Each number is 128 + 24 x the weight over its row's rms, rounded and kept within 0 to 255. Layers, rows and columns count from 0. The size above them is the row's rms in percent of the matrix's.

# layer 4 MLP down, 576x2304, rms 0.0633, rows 258-266, columns 720-863
size [102 101  99  98 100 100 100  97 103]
[[ 73 168 141 156 143 156 106 151 153 157 132 136 128 130  92 147 170 188  87 136 152 130 159 134  98  93 128 134 138 120 139 145 143 125 121  89 110  83  99 142 119  95 140 118 133 110 122 128 166 188 145 144 158 128 119 120  79  83 127 119 135 100 175  87 113 154  98 168  87 139 127 135 108 140 161 131  88 161 144 118 116 157 144 131 104  93 125 107  81 116  97 140 146 111 153 132  91 130 133 129 137 129 130 134 149  67 130 143 141 133 107 102 139 130 114 139 145 131 117 115 212 149 135 156 136 153 135 144 136 128 114 142 160 123 125 120 158 107 125 128 118 152 144 165]
 [139 113 139 116  79 177 119  90 148  88  80 145 149 126 107 115 171  94 123 155 139 131 145 137 110 116 157 155 109  92 108 140  76  94  51 117 119 195 108 123 125  74 114  81  96 103  75 152 141 126 129 104 120 110 155 125 106 132 113 149 108 121 134 170  89 168 118 110 109 144 134 111 165 140 101 155 134 146 140 131 178  95  88 149 116 137 127 115 113 121 154 169 139 143 106 142 124 131 190 149 156 100 146  88 132 128 107 142 112 115 140  95 136 108 129 121 143 143 155 140 118 144 154 120  91 116 156 113 131 115 133 139 106 167 144 137  68 107 169 108 108 118 136 131]
 [132 141  72 132 123 128 147 140 123 114 126 110 110 136 118 136  84 107 175 142 127 140 103 104 128 164 132 144 143 134 126 153  82 109 131 129 133 143  95 133 151  81 127 175 125 119 141 143 114  78 149  89 104  85  97 111 140 137 150 136  66 131 180 142 160 109 130 104 129 161  77 165 119 130 146 141 125 111 124  80 154 121  80 162 128 120 115 117 125 152 164  98 125 131 146 123 145 101 116  90 123 115 164 120 108 123 159 114 108 190 175 120 165 112 154 126 123 128 160 146 147 138 109 163 138 100 141 133 141 132 123 145 169  96 110 126 126 143 108 104  74 125 148 149]
 [150 162  97  95 117 126  91  96 102 146 103 147 117 130 120 109 139 127 106 109 104 137 135 144 156 114 135 144 119 122 102 145 110  54 149 142 119 112 102 147 141 137 107 107 160 152 139  98 136  84 117 148 120 118 137  88 162 126 153 152  74 132 111 149 166 159 110  44 149 137 106 153 138 108 136  98 138 133 119 109 161 118 143 142 100 155 188 141  70 166 102  98 139 108 117 144 140 134 107 152 128 117 128 171 110 165 119 142 122 145 158 110 141  87 137 128 178 149  81 164  80 170 140 134 137  84 107  97 165 157 131 198 123 114 108 137 121 134 108 156 170 163 106 132]
 [147  92 112 148 117 185 115 131 102 123 164 127  99 129  91 112 158 111 118 112 134 120 125 148 138 140 156 145 104 136 146 136 165 111 121 135 136 160 111 149 153 118 113 105 126 108 149 136 115 148 131 103 141 132 132 130  82  98  97 130 143  87  83 116 137 145 187 125 101  81 112 152  79 129 136 117 111 106 170 131 138 144 125 131 154 119 118 150  90 137 121 111 135 126 120 138 126 135 111 126 131 148 140 113  94 119 168 132 105  98 120 131 144 131 115 112 139 161  89 113 170 138 122 102  71 123 136 127 172  96 149 162 114 126 113 135  98 144 141 164 117  86 151 137]
 [ 78 139 132 106 109 137 173 151 185 105  93 139  97 159 130  62 144  73 121 149 102 128 127 155 135 153 133 148 150 151 161 142  98  95 156 126 113 130 102 135 137 128 150 125 110 165 118 119 118  88 161 133 126 123 152 139 160 118 133 156 124 119 120 133 135 116 123 136 140 150 136 132 169 148 161 144 141 110 137 122 131  90 167 157 122 104 112 133 126 134 167 133  88 106 155 123 140 138 161 125  99 132 120 181 138  89 115 130 153 114 150 140 105 145 135 138 134 155 110 131  55  55 119 163 101 145 139 111 133 193 110 155 108 149 128 150 121 128 127 128 147 115 104 137]
 [122 144 134 159 125  85 104  94 113 119 120 108 126  89 133 130 166 116 155 119 125 134  80 181 141 158 133  93 123 139 156 139 120 156 175 131 121  66 147 110 123 113 125 143 134 147 125 139 102 115 138 176 142 124 155 124 131 144 127 157 133 135 117 160 135 122 151  87 126  97 127 154 112  89 140 122 137 158 116 165 140  97 106 137 141 110 155 123 166 161 147 113 109 127 121 146  91 150 124 125 163 114 142 117 176  63 109 160 153 109 156 139 131 117 115  82 105 133 113 159 121 162  79 158 140 122 140 182 129 163 128 111 148 144 122 137 120 173 138 143  97 156 141  83]
 [129 114 150 113 150 159 143 110  96 125 131  98 141 157 113 106 157  98 111 145  61  90 140 157 139 140 149 178 139 144 109 121 147 136 104 145 130 114  88 137 105 125 142 147 105 119 126 166 153 112  99 133 108 153 122 106 144 120  72 120 143 121 150 107 118  96 134 127 131 160 139 162 121 132 120 171 174 153 164 124  50 157 142 153 111 136  69 111 177 122 116 133 121 102 146 166 151 155 134 198  79 154  92 116 132 110 152 146 119 152 128 119 176 109 123  99  95 138 179 140  96 133 134 154  95 165 183  88  63 151 118 177 180 120 110  93 149 118  98 147 166 145 129 166]
 [ 94 103 109  85 120 157 118 101 136 139 171 139 137 154 118 116 145  62 153 112 154 155 106 172  97 152 134 124 129 114  97 152 143 134 112 126 190 167 100 158 147 161  90 133 147 100 121 118 164 109 111 130 126 138 119  92 131 113 132 102  98 119 103 201 116 102 153 107 136 124 116 133 125 102 102 103 126 117 133 113 116 127  96 112 118 106 158 122  98 105 148 123 142 121 114 126 139 142 144 100  84 123 108 106  84 115 146 149 101 164 123 141 159 163 110 134 144 144 115 125 156 141 120 119 115 141  96  94 111 111 138 140 157 151 160 122 139 128 103 151 151 148 121 107]]